Weights of a small GPT-style language model, trained from scratch on English Wikipedia: untied embeddings, gated attention.
Each number is 128 + 24 x the weight over the matrix's rms, rounded and kept within 0 to 255. Layers, rows and columns count from 0. Numbers have three digits each.

# layer 2 MLP down (transposed), 640x160, rms 0.0926, rows 109-152, columns 0-159
145092124115127154142128135142107114118118177091151149133147081101167128149158108148108124151178125137088128129140088168161119113157077095163111144120115107156132120138171121128154133102135183126080141132097135143133141121152134131142128104136139111159117138126131163062153166114123135106126129090149128101073114118100166139094166065108134099109088095114153100122155122178127148106122079164126190134115150131160114148152129145096104151092168122085115126088120120128123059143142101
133136105132150142118090112146172117126083180152157148109131155140119121088159129150096134136176145122148140169133131155119134130112161090166159130179148131084102086129162121112092145104142163098155127115134178125127121119138100101139151104184146114167145139116130096114147086123111115117098135138118157136138131123134116144141141116059120140134098122105136138172125132140088146125133093137121157141135144107123144119152115136131141170141160087139156117128124109171093138078176116
118129107095104145137103114108117149167156141144103137120163126131104080109101161149146146114136165168129114150100121106124129136121127125128110169113137074142115122100121136081138106104105185153133117142152113160127117144143132153112152128159122123117147119163155116093140139104103138109105118128178196134139122140124176138161147099157109125162159138132139142134077118101123107094166084132119082115107084109088126162186156110122139079122136115095146144123131122112121137111099084
127194096147150153147160109149115143106122120143086122143107125118141152097122123127127101152101127164135145111181097146094107122163135150148120123112100116142102133110164081142127164101100166142108113104162154170118095100087121165161143129132134128150178177138133142131109135084088089125112110138093147123134112154132090108134091160147179137124082137126163118098116116129088145134153127131127134123106148121182078115082091139095159133137138125125121151132133136129125115041131142
127143159102107140144148150124150080104119168140141095140130168126063155142121083091150176131126114133115124138152091101120152101133145102171154094133121111154151177118093157106109094133125102113118119156117159130116112101173098111140094202108123187133125128126104139143140114157170134111121123095089144093138145129143111106161144169071132138127123087125104104112103115158130126139151142121117114091169164125104146111164159104163131140082108135121119158174138147099161142110113099
131102113131122125145107123114120148164144133132144112143112125108133142139170101126148083112120124180114104126106123115136100106120136135161165166107101125129145149151154100112102126101144161132110117113167076159124123141134168152139175119153162161123141109112153117152123161137132107136109144081195195136100163118121125142127147121111134098136117117113135123079087109144106083131121154135120137112197125083134143180146176131151053087104181106104135120196160128093127130144136130
106105131111113134152107118153132134162110136081120172145162081144166089155155112134109129108131139091119132161147133143136098147172086090161100142080131134133099195118094169078121104117102144183113098090125123122143130121085159112121115086100143152101122140117200118115122146137124084112081153109154125127109139111105176170104144153130139087086092123136084132119137144155111175143161129149118141103138106138122135115148084145095137113115118146138145093153144090126118175146130116
122125136120142140115111146137128114161116162095095136163127171091132101126111124109161130114117122166187111137125108121132069098079157166126143147141086115120161152126118181138152142130117108125117145156143141105169170129135170135161110135083149125136161148133122072123196128132130085126103107155087157117134139144127122104163045152107194138115126120091117162130108145166144093115127137091136105120092144130127165074162105183144099109137144134109103122150156140090096123112091159
141124142117143143153121149116168127085132181169142116127145152138162111136132048145109121140146141141134117096167134136130116112089145098181119122111127189132097133146124161128120166107085181084160092121142176146111116113157154116107152117110095116097154154106110154139061096130140155164093131164104109118137107110116117108151151133157122110147153088180120142128118088120135112133120157158081090129117117135154157132110120113147140084123134132113152076119110156173092139116142058
143119109112143108130152106143123130167091125166144120081129121102105088171119125078122153141149110132152114120103105130158126164151117158097142106113148114130129115122113067067130115102124119104131121118130122136145143134087101135150108170133108133125115124103128195094131109106087134141109138083129105123092126120113131148144120131098148120163142145140129121112081124147109140070144102078132155119115135133123053121187143130106101185124128134107146113098107124083142145149073155
131158143107123102138139145125115147101094097176103146129112139094155131148145109095139096120143091127139104163130120175081129141145113144149102119098111143132131143163106134151148088143093153113176125115165143109093103143143207127115124158141124167141117144067119162138152132165139143144154131148149119116113162127120109131145119103080151131116097139163124125125115164099113172146136149180100164135142127073134100160167136121127112151140172142107149058210141144137128127114154120
133136086137123118118128149120095147140095121125107116121152180180176112061111107112183134160120156142117140127168096121132164134128178147132171131130132113135109126122120119179136113096135128158120150152088167069110137112151129142153161140132102141104122147134086137108143146163145148140132102118141139125136117090143126107120143075102167123099154103119102093144114130137093114123169130105159148091104131129113112082157118150130161102133138101126091117138136113118115176165157128
110099145117102097087149071157094129165186126167129140147126102139137136146153150146147124116108113126138121141138142101125131158098142150163153138133138087097114118137112132137126140124143158153122131100157122118123113116140162120138145132161156153133144158122142164123107123151111100107129168134141122109146127134144119129159122116122144137100129119088124134144150137129142136124132110119148135141118151131148116132156127120096130117137086109137127131133160149119122130116123161
149137163110114095138126139162116125175158142101105084143123129120082142146154158145155092136161147091128123130169160141152090145155137152128101108134118144129118102126157136161134091095125102108140121092153171107125146126177133157148143113134092084111151137080141120123114128087099155189145114159125103128134154059107153139130137159140141106135159136203168128152174098141153092078130142122144130151171108157118163126110095128088133125134113126140124147161144080125174123127105094
118104198105093160090132129151147121144171108123128103110176136160160124128130144114157121183120073127090105124156098136109146143136107118121112168127118121154143123148107176143102104100127131122083114136140114132119153086151093156121103138077105108093159174120106128136140105146137138137105096144149104129150140121149131098143196146136117143118084174110103127138106125130136143107191099108066123110119151133126099176149121105161159115135141113154150112087129146141115134140100101
156120123151121119140111122150124117097114125131121151127129095094137100118140111136179091107120136110151059121148160156114087109155157126155115092117128084138116138195127127142128165141123110140103138099139068144096124135153144124107105151160180095171067160112149136137132061105121151123107134139136108101143129152138127135112100104163099092119130138124127073155092108151108090145102145181102141133140139186117143120173131176148126153128115131130145113103102108107143141144112143
108139104097116147119140154126133130145105148097081144146092086140136116113124153149078142154094093145148141159149137112120106142088099165129098126141149103119139137107104140167127122124084136181140140173156129113177121135159158155123130138106088128083129127132108154149113126126105082141139110098139104137132131111143144134095111140134122134148115125171160156145144108179122102188156148123106120174170072096134090118071133182098141127125147107128132107126107092095097097133140146
142132142115107159117105104163135109112108135160113174111132124113140097141169132119116108144098117154154104123164107147102130182117170175146161176144120104111149123085096139119158096099138113126107148106137132141177123138106110166135130122140153078126166094146131129126149103107086148117131131134110119174142143111129128152144129112198171128189129151125138127133115146109128102130107152120096125130108160130104097115106164128109162136130151116113146127115147139112120130133138152
127157128130123167088096084114160121136108152098115134174095175139129158048146113100101116145128096108120102128135122134118126115129143139146136110125174170137181136162128128157104098169165154148124130123145110157101102157148182087148148132169108132151116145160147110114127124105091143107152151121176128116143173090111128144071136149149136142110082167120170129145154134153128140131146135123124096105110113104145150118109149114103103156135121147185113131124175168116122147119101132
079153105154117120151119124127108162122100127138120102132143150146141173144145137147143119096165088139084116090138088169166058148124184150102117125125119118131093143118155113135153136124085120128128130131163061120128106110133114162115129116161133086117129157105140126140144162148140129153136152161122170128141111137150123149082121093129113157124176094129133147114181096158185105168144108135168138125124097064132127105091159139132150152138101134137111165142132088107132147131124106
104131105133107170156133127104117115145085129188158081176123136137113126144136099117151137130121163124087133107129125105082116110106102104144166126120165070134130121168108151063148151142152137100095115094112126104139131108129154174120146093062100132113087166122103121128178129169132137096149134141119142122158150121169097139125129097171122149077141111084137142100153059107078128101132140150156142149159146114124087111105080114134121128120114108081154129113141091153129130100120135
129134130121108099162126136133155126135110148137148101112139145157112116137106136125098126070101122104149149146122131159123095056086143118161096118111110142118099121126125117146115125143120120149117098104129144143118131140080108144110125121189194141088110153142177114109170184116127111142139139115166144091109126206108153106170104115135107170164183138186121091124146169133095103175095084115158126120175151121136119169144135110126099141150152125114146153135134108154176149121097105
168104122150168153122151099089114138116113115107080149122142154110179144073124078116131115068129096149075096147141093130131163135097123114125113146086127124149117090079126112108107106163137112201086086141132181140111103150144168130110128137124116088129156161114109111110098096110140158131096119136089106173149155086116112111161189120116157160138118112121118082106081095116140113117095110103110126126107122122162112139142099133132138114134132147133161114091171155162146121128106136
113066129143119147123124141112139126098139125170152132118098124139105121125168105155168102132116143134176121125131105123106129129140103190122149162172129112149112119117135140144127120149090128116130113125124141107158116106136130115107150157164125130091127141082121108144164086139116105127105088106112126104124079122103162109157091139124087117124116112174103142150132172143102088171149124157090157131183098168147091156111125093119113084139099123126133124117120128134130130176111107
155089162137127111139131134144071098137094156138123127162165153137157115119130117177124123115103131121132113105126114135142127097172109177102138142111131126130137134124116164091137084147143117155150069120149136104140117150163133138169115146128137142152162113129126107116090116137144094145146127137141149119131131118110079140098111135125109159106133142115136121138093153136148145101154124108153155144107157135109126151139143142160118104090108134161127126149122084137118113116130136
095171129116134093145150131102095151150110176122115127161111140148155136125122145073122158067144143103139148138066102115108137119121111133130121123150133142118131138126169106123123142155124197092106161111145116176133143138112123109124131104155128079117144125090123138127089117179124130113128100111119120123120110144138097131115144126128162126121141132108124129103124129152184179136127137101117127096147133089156067132076128094141119128166110154129137152173136127124101112092138104
110121153102120132113127113148134089147157131149099109147131177117122080157110174133121070167121110128133107135119162125129174168140113116154095171097171087059126110107142147109124117082149143102121110108125130126120118114099115106116118149123096102149129117120154123125213134125078202096109132162103116123078146146153163109057118112097112149107126139110119113129133131114188082120154130110116138102121167149110108117126108126152113152131146140164170119160121098113121140114131122
106123130104117162129115136133118110132115134074120121104102166119137134158100103095107104114133153112148087161116156137100079112132097095120122150143133121128171150096131121092124133112115162163134128102169162120159112123090157107118172134121099113159137091093150096148173125155090111131130106117152116071057148061139115148134150110136062117156146140152101112107115135121138105111107117130125078144138152105162082094164121116127126102161109122117148160093123100150121143129147138
158140106081095152194144149123132145102095120108079094108100160114119141139131129126129149157121131122167072153123131126111122113140134133159128101154156093151134107152105154159135109121122122124138107121100165139104115113147132121111156188120124121189125104111141116082130115084138164158158168120195147154144153135147122089142092146112149106113115117109148167145133097149106095126114140138102155140199110135145130156058126060119123155103094164106130146154129087114133151092114124
148110170132123135123136124114116160114136117128120081101131134130158102147098162133127168108123125131061155139137120121106131147123119155161165140115126134130136098147060143145151129135155124106131135143182118095138126103153094128123154149118139138116179113109162144100127143181103103154125138074097189165117063126163106115146155099098129110126142132105098143091109119126147124109136112145071136167125132117133142164114136121122098130082132110118156144133163087088161101170158134
144111167107159098142120089141094147089120154109107154176127129137109079130146121169159171119144112154153124157129097121094099109157141123143128175131140117101161125132157114131119106094116092130114130122156091136152159106173162141126111143119169101135201133100126167104123058161160153114096125100137139118104119140148179115102147112141127121129071115112126106156100101095197155118148106141101122094152124146133146120111158137096129096149082144095128118140104137140108113122147129
132101121135147151172149123154147105122160143123158168131110125142129138129163134138109125133080133134168132168177137163114124170115117105155114107150141127170106147100133165124081119147116103099139112085087125106133110116130131157108125141111110169105158147055111132120120107080167148148118121138131139101168150131133137124087127109166077157132107136169093096131093137152099133113142146155075118119093124152093134171112129119156179126137140154142147091108142151132125116123138138
146097176104120127113091124137153099102134158168145091118144173163116092136125130163108177137092112113120121166139129130110131100091112158147153155158124088125156130133115172153105145142141108104140114122126109146137130141136111156139149137131101111128160166135123110122170170100102114068137108161114147146099133119130161116117126151118108166145164113129085137137132112118149156133158108174146144125154127140137084102118130126149143071146152151104127120141180120176083181138161167
107131156111128117146137087135148110105173113154123113156112165133108171129150102152147105139141117115146117151131097163143137138151141096105147103138108058141122119104131094137143097102151138112078127124207164140137124143142142110113136118129133112151131124071112140169154117113122148129143138144135134132126106088117107126106162116149112131144117104099156112123143139140099097154136127129092138125142126134100069164171118138124124154176092122132161151099123123128117118108095128
114122099122126139120151104121136131144153098120100106123129103120103139133163108121099146115144129131082156082133130113129153177146106133160106118135161140105190103131115100113114145083126127135123110092085123139169156107159150121162115096125165117155121153118112135125087117145122119138116141131110186166130142111146144154087129124193121090139132152120121105119183115161129107131123106079091151114173136111127112161144089118126117151183113103123098169124103117085173073133161135
127114165145134117169122165121122143144120142175122163185127116108145144147115121051110109135101147116124121146127095098109138087134099142152143157114100098147130119100093145108141117163133103182118123147132103122135156058131146097164148109133144126127141097111165156108123138147120152117124086174167128126150139133116135132156148135115147130128139102138135106157133099098129161104139129120134134154127133141087180093159070115132097104060116097126122127080121132152110148128097108
139105128094116166137103121105142123154086137092115153109095127161046139143135130168108073118100110163126145137150147129141107134150129128109146162122133136106124131109141137076117136123136160152155099067106171137134129140118130149116161135158140091122154099125154097114132128123169071165138091169146150177106088123167178136151122113168106139147122102138136120109160115140126146096152117158160102156151115108094118160119097131101113138152096127107138137097183129105125149143080107
140109122139154154132154128150104130134157152154122095137152131102096169100148118119114081164138102182099155143155066113146131111117145139144123112135181151094147122107147123081131134146128110131133114129132180120153114090108145111136132111123144130121099122162127117147150160131079095182160130168115174113132110123128119147060134097130108166151087115158114185161142165147115132049143138138131108110140113120111105135125071146136114123161100159156168135096176100124128113142082140
122164077108110164140119085145136127085104132153140129118137125119134146096154105115128122151107125173155126161170136125137130107094118128123103142159161120104134067116101116122132168131112105149143169118085113140174127132136148151143157114123109088149136128145143176135084130158093093128144112173109133146148124127114094099147104101103148106146135122151150147111148143109136124151087153115141130110155157133099129104143119083166079124139113094144150131151119139105107096085139123
144137140108172131135133144156164104087146143128157115117121144139127127138125110079158120122137111146126138146111087116146119096104138124178106145137154142101105166152120139117106105146175163140129071083152145114129122121075152100121133129134140154059134106083111088169113122128188095157151105170172136116115129140103156127088139123168111143120139128120133147159124094131096129101124141157107143178145102094114106155161089092143135142113162123062119158105160169162121144121182098
128146132146128113130128129131125126125130116128138127107105128126152129110113132130130129128124124129125137126129111125147116117138138111119118126126126136128101131113132130127128125131119125111119126130147128148131126104126130126114128152125125116118129127125140131139127126152126120114140128132128126141127126131143117132119115128140130128147115128127117129118159128142141129109130125128111126129118129108130124117129128141119125113131138125115130143129131127140125127127128127
128131137130129131138125119129108132129120147134108127130124139128129131130133127129130126127138115111137129130129127127128141128117129140126128128130127131123128137129124124129125132128110143145119115126139129126119130110127130129143142118126128133125132127129126144124149146126126137142129127127117130127131129130112137129129128128126128137126110127128130114125123130128126126131129127130125127139125127137108151137125129129130129117124140113133127119129130118127110128122138130
105135189116160116129131146131174107170127147106150095081122119130170161118145123108117126107112129165140100110151137103157142088157115167153087148135140099172143139173117150132103167145122157158132141119114083148152126165128155091131184105104147148111107125151107172139198131121108141125128174114148127117202179125162107109109137124160154087138088100149128167141130148125108135130119165129171105169120140125132130122110180116125120101097144106109131148137126157097154118162101112
085096106117107148115114135137152112152100167178155111144154147148134102140105106108138107136116093139137154108090168124137124152143148106114113121147121141076112151166121106121141129140081151142093106146125189132091115160107112132085112162160142126125090195130087122085149132134155127077134108108147140116147124170164136130098128145117109115105123142120090098145146151095115121106122163155114105119121125147102132121146153191135122159177168145119147149126096130137138120090119129
# layer 2 MLP up, 640x160, rms 0.0874, rows 110-153, columns 0-159
111134145130113176125139136117118165165112120118155105134138116148150161149085134160116139128115140138115084121137118091147086128131138109121151121096106141160095154097109129095153155131129134153109157166140114129139163117170079133145117082163122110113173083151106124093156134115116164147095144129111119117156112155113101116092092170148107126114142079111097158132118158133111112091123121141103123137123168144115156119114154161108142068117107162159144164116135127176148136112115146
114124072124132118158119143076063167090144076124104172126133167118131096175102129115153142133114105121090140121088146174116158110123133115095152124121131182146119141108101177175135160164150095146112132126176157117133185131111149134161140112137109165141158090143105174166133147135130141152129101154136113155115134134126122144080141119132132140133119094140102140120088120134090134156105156136103133118112143140152125079124138115098112101174127140114107160158117127131138137114110118
140122129166101135106135115078095099122134175120117123132168104154107132114124138131100119081119121115068119118107121135142099132129098138102151101120113150081146126079108117139094130139075156119099109108107092141093108148158120126114141107100110167096137126126120111075157159143159151123143128117116142108109129162155147131150102141093061116099138157138135152160130147069116111130105091152139174121127134116166152162121154065098119154108155138157110165156101117123098143124095124
092161137080159113157095127123144162154141152100101115056106161133104131118128123123120157073128081159078132100114187120124097121165086108130084149124187150089121098155135124166117144141201100121105134169104121136111122161118096141135105112095140117122104120153109117102133122115118138124124122152151139133137181127135116093106089135161137106099152155134097142100138118120137075142141103139162118152148123142124094137124115137109158130144114123120151072154143129129102127149139129
151156122126104122140136134174091134126118185131116098118158144148159115149103117131082136125186148142108139139114140192177154105153150155107145126127080148127093098151174135176144153163122150087167159134152107162134148143108089097113116166086096116137160110086138093143067120108123150128147130152116097139142121137088154088145165152138147136168133108119109131114116114157110115126153175132162126111093132132150164127132154100128118124158120111128124097111147083160106131127118131
126108129105128101093093177112110104122171155151138136105164128100095124124144127131185157146135168109155143101086116149177148127139104165135117088111121133158165162083143122111107146120105053116118117115155078141128124116081145113121079102152152119159136133115140136083116125106111140098140150168137100135116137106092137141124153111173099131109145183166152074178122073140116107132117144102145118114120171155162135114135125099180110127105108068128110143107140131112115148179146126
167131142144169113124116122177086114119095147114129135186133095134088129170111151104130155170123111104130137113119115109128113156118114083107084103126162169118152167085113108119128157137139144166137139170169127118131122076112125095154150116144169138126116121131128119177172121106136148159117142157145147146127115131092170143164138128133137118122168121170110126089151118099182136141167131144138139112163130148111171138145147110146148188119113139145105123103121153120125144096097106
147125121141175111165153134147119098168127104135160133116125134104139134143123150133084104096160131100117138106093172127149133135104080113086143147147132146157142128132156126123115083130102100140148149080156142060128098172106105125090089146104141077096096155182117170118158153145159128124126103157112144090109139141095133133154119130133111155121134162136137137093071142094126111172160103125149145119155146108079062102138136123117128119112147166143114136123115123088136147138100134
150090115108105148139111153137083122106123164119102129124138178160122107142149162093133168165104150119144116165107110109103125093162105114120135135127143181145093141086142117123086116113157111102132164145109129108118104083127094126127118130132110124123120094135136081138133092097130108153122096098122151080151173093107134117144130164118102147117116178108107162158172116109135129157095124096096154112175112138189117154113152124118138126140158140175097125175122186138142109129139112
095130137133120098116154131110149143127128134101103161117128084181076103157132121121132118146138108083162121117118113113130140107118112106133124103142155138135104140133178112127133139110151065100132148157142160143156130154104161145122137153142158150142134111121109117144169126111179111103120126120091155151166095096157115180129134097163098125113130119132120162136129149153182138132166120132091097100125154141132134084100117147136117127113100124142114139141094107117107178173146120
127142124108135168128108116140148138174145116080171156146121120113123153178125191091062121108151137092123106087147106148117105182123131138127097131206100129146055119106097135126145154131108082149088157099132131130118129130111106179144175123112108115095104119087122100107079140113067155092141162138092139145155095098128131126160162139117091122121148132111119150075124157132131145111119093127100109149160110140133131102130123113144111142131089091142100104130129149122129140121135118
166125098137160113190114091083153117152122132145123132162141093136131119149135164130143127107126123139146125124117137111116141098138134122142133126115100104133142127129120130130127125141117148132129130122139140118121099104109108104149099105116119126117109149135155116119158124115115164105079125109117131128135128138157147141134148100140135149121148143098149151117142123120146108132130156130117154133101154066133112168105122133163110124106111147112127140148157120104132145110121120
154151132126168132136113141136102126182119107060126138167126162174121128116136160137080162097117135132133140148123107134168168095116126137111158130122148135140144150099146122127139155093128108133169093140119123121139094132149147111155142175115125124088117155141127089114145223133153180154105116168131109145132144134110123098136205149105107111119168117109127144100082093120163114130151161113141100128151110142162159126113157106121152146073117113153138136107140157098117146151185164
143132109141109146175089130109103095118104128113129126138116091113106122171170119076112126142124134142097117154122104119108078147118126107091154131135167123142094135128185109127151138134147125136122139096156168117154120127157089132121094115133134154162123135098120115129149164108130141098127114139127085074175088163122133103135111150115095142142125132128125138125113094119147079145083155144090097131148114133117136114118139153152096125145148120090138122055112132149063139164138126
143150077101146128149141115086167113150134076162127129112086132158138112133151158074131139120126105097112140123099145137152137144136106087150144170112107124102130059101121152136124126173198098121144162189126130172155141115144094106125121128144129090117100103099146121131121089110107141166143128149137114137159142096118120114141111129117153146174122112158132165156107183131147144081132136118176133117129114166148159097070145144158139117141122132096069183140182157125101106120124122
155121102154116122127159121086115120119124154150160071112132142155166123095115125114132093112152122124100110109151101112126087103101142094112130133114101116106150131120142134119109131098157094107116173101151131127127108177099121127122130129143127111108144096109133129122117094132131154122140164110081087102117137134154151115180184155135110114124139136113108132134094112158131129083112155108154157138078111107157149037138124100119169174161167127105106134128106164114140129149182164
145155182145117157149158145066104124129168145153139150138134145134091188094090150137143109116116141106096158128096158133133133142140096093056100116119111162111144115163137142131125072115128120112137103142153085131099105136126129147144127095071132131106137121125131097136111074122115145123126096116093113158089145140109108135118126116124121110118152133104165123125131084128073112147138164092108111114117135101137123119127123124102105120138147109136131127138066100116137153135118092
101102142104102145116132120137096154099141140147145163149137130114155103175108134160115163093108126151136139132162140151133157114148112076129131137117093164108107079143151097141157108141141094116080139142121140125110146136069134109140094126140138107107114097119131132093105144126140099146139124068104152163175119152132149095112116173183115136132141126171129132164120090087126121124143161171143099082143113172154127124130152107154157114155143175113154140099149121151086118171137104
172106124149126131094108114141100106145127155172087108161098116102158128143103127148113118115076132121124118081130129137133119124093106112129080134126161130119124126122113138119129101147159139147153157127149139131144165136144179126068141120098137149088136109144101136110130106142135144144169197142141158099138134060115159118099100112097106174133079133132162144151139169150142108158155138133153116108133138107152181090125141192107097075103210148109116133140133183174134132138121140
152143204149112125089109095122135130125177098101159119129149116140114128108066114159081140088123088123156087117109094126132137128093128143130110146113110156150156080124142116138112141164119124138142086146161154068157168130130105167147106129156145167119128110133105127164119139113088148114081139085103138142110128106077116127141117118140120099139130159104137165160072152118077148109137150138139092102108146137122137140115140101128156115109121105096197156121123144062113116103164119
137156129132126161127107157148107183090124143080145090134123080127141106105085165107149150172121108160117138145152110127082152097134075193116127127139123150140136124152152133111129089136090143160145183193148122143141140115162122126134098099123111129117097091108119102093067125098146133108076114110129131108149126118090076124104123084115136146137136123069097132143104138133158120124121113116136138120125133160125134085123087159139113078110149105164119105158100161114121120096090147
133145105119147147129142146114090149122141149152151161140127137127107099148137119186126138153166120130105133148123135164108127119201115095138101124175107171119135166168135133155090120101135106182126158096116102135147086131145125147128132163112125133123140120167165126120164163162131126122100150136115152115129106136114108078137167155122084091114121146084094150131142143153116132142077161147162113106102111108094102113105119131166114120136152126116101132165104122107144099134143070
161135175067134136088124139123137106169169094071126115145119143130133170089150116122146143108132130117135143084110144126081143083113174103117079117120106151141155171150095133115090100121139120138117134121121119113189126131111122139119104151131152127097124106181123116116093110106123101122177137149112120081147165123091134158116115144136111124123101184121089131150124093127145149104137161152138096106092152131136133112052128134136138124135134102129125166121127176135129157106130110
119121171094156117173148087145111150140137110120125145143158159097166126124122159121131092137126126141122121099134122105128168115122114118138145102138136124157138132135123139077140122123117087121172121142115142090146157147128148136127147102128129117167118098118136134161113099137128154128126126168143139115119136142127110122134113169121125138096126121163157095114115139171141122089132123115139143146096145124162163176127136128131127102157143095123124110149132105146128106123141088
112106094155078126120119115108142156120191139111102138132149118148123093100103122127133117135147112128149149119146159160136136145112095075157169093146119116130094136127099098113145088106137115087089104106168137146125153111093128125097117156139124103134080110152122078143120174100108121123135081143149139087142090145107097106160148115120110103115102149139126125189164133131138085138136134097134149094096106148131113126082132153101102087120136120154118145163129138132143111163123133
196193114150110133107095148124120206127127144169122159134162118113093125119164103088135120101162123104148136092149147147105100101127124129157111142148137114134132157089145134119092092164136098138124133110126143133140129134132123095149139114117103144148140122156114136135101131091174099144146140171122104143179086153161090131161149110134149164151079084179108149140144176117117138129180128131145165138169114063100167099141165135099159171110146112098130098125129162173135125111107106
074135115136140157148121129051141135141128124124127126114091124131149131132130103132138108101125104135147115104137079129140115148152171140146063157137137125117113137179133175138089159093113098139131139155130143189146149149097085149153106113143129120117150110137137114136111118130075142166134127145173099103126122104129092122104089188134070150122091123115132182130172165128084133115157164153152084131097149116098154132128124098109134108109146065081145095138162182099113098121166122
079135118122121128124091112104117153150137118116132142169127132145114097134129190135121153145162130099115148155141143135138147164177141152113127116140161145127114100147160090109125106155163100120127167142127143139096095139109099126134158071104075093115111125143135116125102117148148119104122156146090138082140136140128163105121174146104113165155156128114086108101104101090103138145162150102155136116097105159126154170108108122116126107140083152128120131142148148123142131134107163
130113086156135161091152151147100129096117107129166086147135122134127113130138110127110141138123163151125136097152144143117105107133168105111096087131147140156095153108156134102126105116149072122122105168143137118127088120081178100108095131145157134125107132127132128097151130120141160136126147179116129084113117068138099080028136102129145081127138144111124132136192139069151121118148127158130127115135130112162130123164166125158153109081107151132118104182068143119154129086142116
126168099125110130133129081120140118095137150126134117113130069163110078165151152112082105094143161125107096169121129149172148122108115150170127124153134136153150173113149125126138122121089092090131158136098123159149144104130128107155130090139132135138136150139128136103137123149140128160105150113129082118119133159138153130148153103124132065108146128120157114102130159118139160146161130142118134126139133130139134125170124110129121127121133107130095121091133072100130144166147105
110150119083136107108086184106125129141170167132149153153128113139106147143151150125168112109163162115144112163117094116158125063131117159142169129170105159128145157143139109192130090121144083118083142130128121146156133155106091131158079131123113118140157125112141106135138121118120150154142123166120092187128099165152114118122133128132091193135126107105121131176142155113093137146134139067123094118088161148130124134119156132158073123175129118136104098122088126125127095128133142
131128112110134134138100150133120147113110107112117128103173146089102126142149086156095137120167117103128170133131131128120099145102150059141104124116198130144150149127091100133117110107153098149099136156138123139122081157095146162113104103097161135145132113140116154122132130132118174131147155159119094107122078109131134126174143118156145151160142114117149096107144108141143103112123113112108130104159135155127125126142159134123105168102133131110099109120116090102131147112114120
162102141108114131116190124094155123120140115092118135169137132120112141145093118166111083126101104125149122142120107158124163111159122088057153127115160131119141142153156090169128159107146164131118139153140116125129163123108112124142129142127142110122075114132143139138092158115101129124120158144097158062075107138139149145183139137153139131135143117101143128123153146118116112101095139138167116109106139108163144142138130121129132162143131105131133122096117136115140107143097121
144102100099146177110109135132123164127122096150119075127133169167166151119151132137132096118137161126127172115149144113152125157142112083158088099090128150116165134165112127102134173115160081161160127074130122132119098162101142110176096126135153071109149123132143129141165117134151112084163126120173131128185121115131107169117142126061161140181184105141123118119153151101125099136144132129131106091118118132142126124103177154095128113127185154139123112125078168105127138146094147
124148101108119137088143113121125094114155113111120113134157132152104116139129095125088123148130124080101137137133097138136095190097108087132131105141129097121107110135170099144127145096141125065114145103143124098113099158156120182129112170121055137098116125157138074137134119100114164152086144169117103115127067095111131093125158110097141161102155113153128106134129104142100111165107124106161105147112135168151106129050135214117158106168125115154110162163131122115108122091110124
136143123123105180116082135148150116116125162119072140115160108132099094140119167105084115124134136122151078151106130124129123112104138101105104117166169166084117167156164093155123076110083108155137125123140134102087120144073119106126140128161110076086114153130126147096066126134195120109128142122130181169102150163136155099121086095132156120124136139121124091155101125160113086153114107129162139152085141177198153147126078125140094080131171144142127143134094113115147133131117098
146171107136093111159126189159090150164149218199145126096161108098121103160149111109136163110108151072150154133114136144136158133134129173143118150100096154157153123127132116111121111130118108183068156122133143156174134164105099128148121074117151141095141153151107115129090138137150130153163134101106135129129108153115133131154106119165118159132146132147094166168166100147141140139085133129124107109129118168150120137144097118123122058146135153134100121118114128105129092142141119
120088124100161119152124142148168122124149062140125103134100147113157108129155161140149152115132174169098161108144133102131117136124161098108101118131170092147119118117146129103126103122146082119172145137168154102185150190096143100102066124150109132114152134120112117116126153133131155134090173137133125118159146114152167175134102141113142079137101129129121134144141110129123129158099141142132140136095151098148127090116159161108170109105165094115121201109095116118151110095108123
092147153141129095112096148079108125165125129127117142132102090102164140140122096151105123170140135101142126139110128100146127108148118154141103065119067142137104140110128088125109132134160123114115115110109112104175140127144109114105100127136151109147132140110135125146073153064141157120137087109099097147117107125147074145152070159144158109143098139161126155138128150135085111120132124099121148110104119103100138110144190128127128073142126152134166161145135120101108085145142160
132125118132125130132117126128140126117130114127128129128128129127126126128124131130113127129129129128129127129128127115128126127127112118125127128139124127130127126129128130128128132129129129132141127130130139128127133127124108129128108125128129129130105125131117118128130140115129131129128130128126113125127118126128124126128124129128113130119128143119147102128126127106129127124132128130131118129116124124128143127140128127126130128128143128129125124127116127129146130129118125
128128114127127125140127131117129122125128119127144127126127124132126130128125141128119112129119140114117114129118128128128127128128129128126124127127119143137129138132130130130127127129130125114132127138125140129129131124126110112131126126129116129128119130128117126139124127124129131127130139126119124112126127127114129129126117128129139137118138149129128128132125128128129128126123130131142128127129132125128123128127131128128128117114127129126127131132127137128147128140128105
147111143121123113124101144120117160156123128136180149120139148122135131193110101194113125147171106123145127121100119154173150142165138089138173099150130068136112144141118118139107171128154130131112154150136127132141139074115133125156117150127117094133127130084148122116159132094100171126107132135170144133101080118140146120113146150135088108088150139108153113167129147163134101158134141118128116105101073130140111147155129096148123138137130101154135143147161108125158184107173128
108170153176132096132089122125109104105139118094134148133122113129111134139144116130105111120112150060153125123123151124121106094114103136136155102129126123145177120098100171134159105130118107116097137127111126131157115172115123108137121104091141134098133109112156133136105145175114146170187128086123116102125130137118102129185131140116125152157146151143099164074159103082175122151116130077145111084113120096040164095128153143134115139116117141116140182119139179104148157156140132
148135141120128127104102168126128172146135131136137126120150119089130111123138167157101096152158119120117099156141108100129139141132137116139159110103121145138177139121137125119114114117114114101148107116113165089165111126133144153137112115151106148145095069129141129154109105140178150155116114143137142126134102152148126124084168115128126105135152129133111111147115128141147106160121148084142116152112133138137153129116130100163117147112108142124147103130149099160112165121110131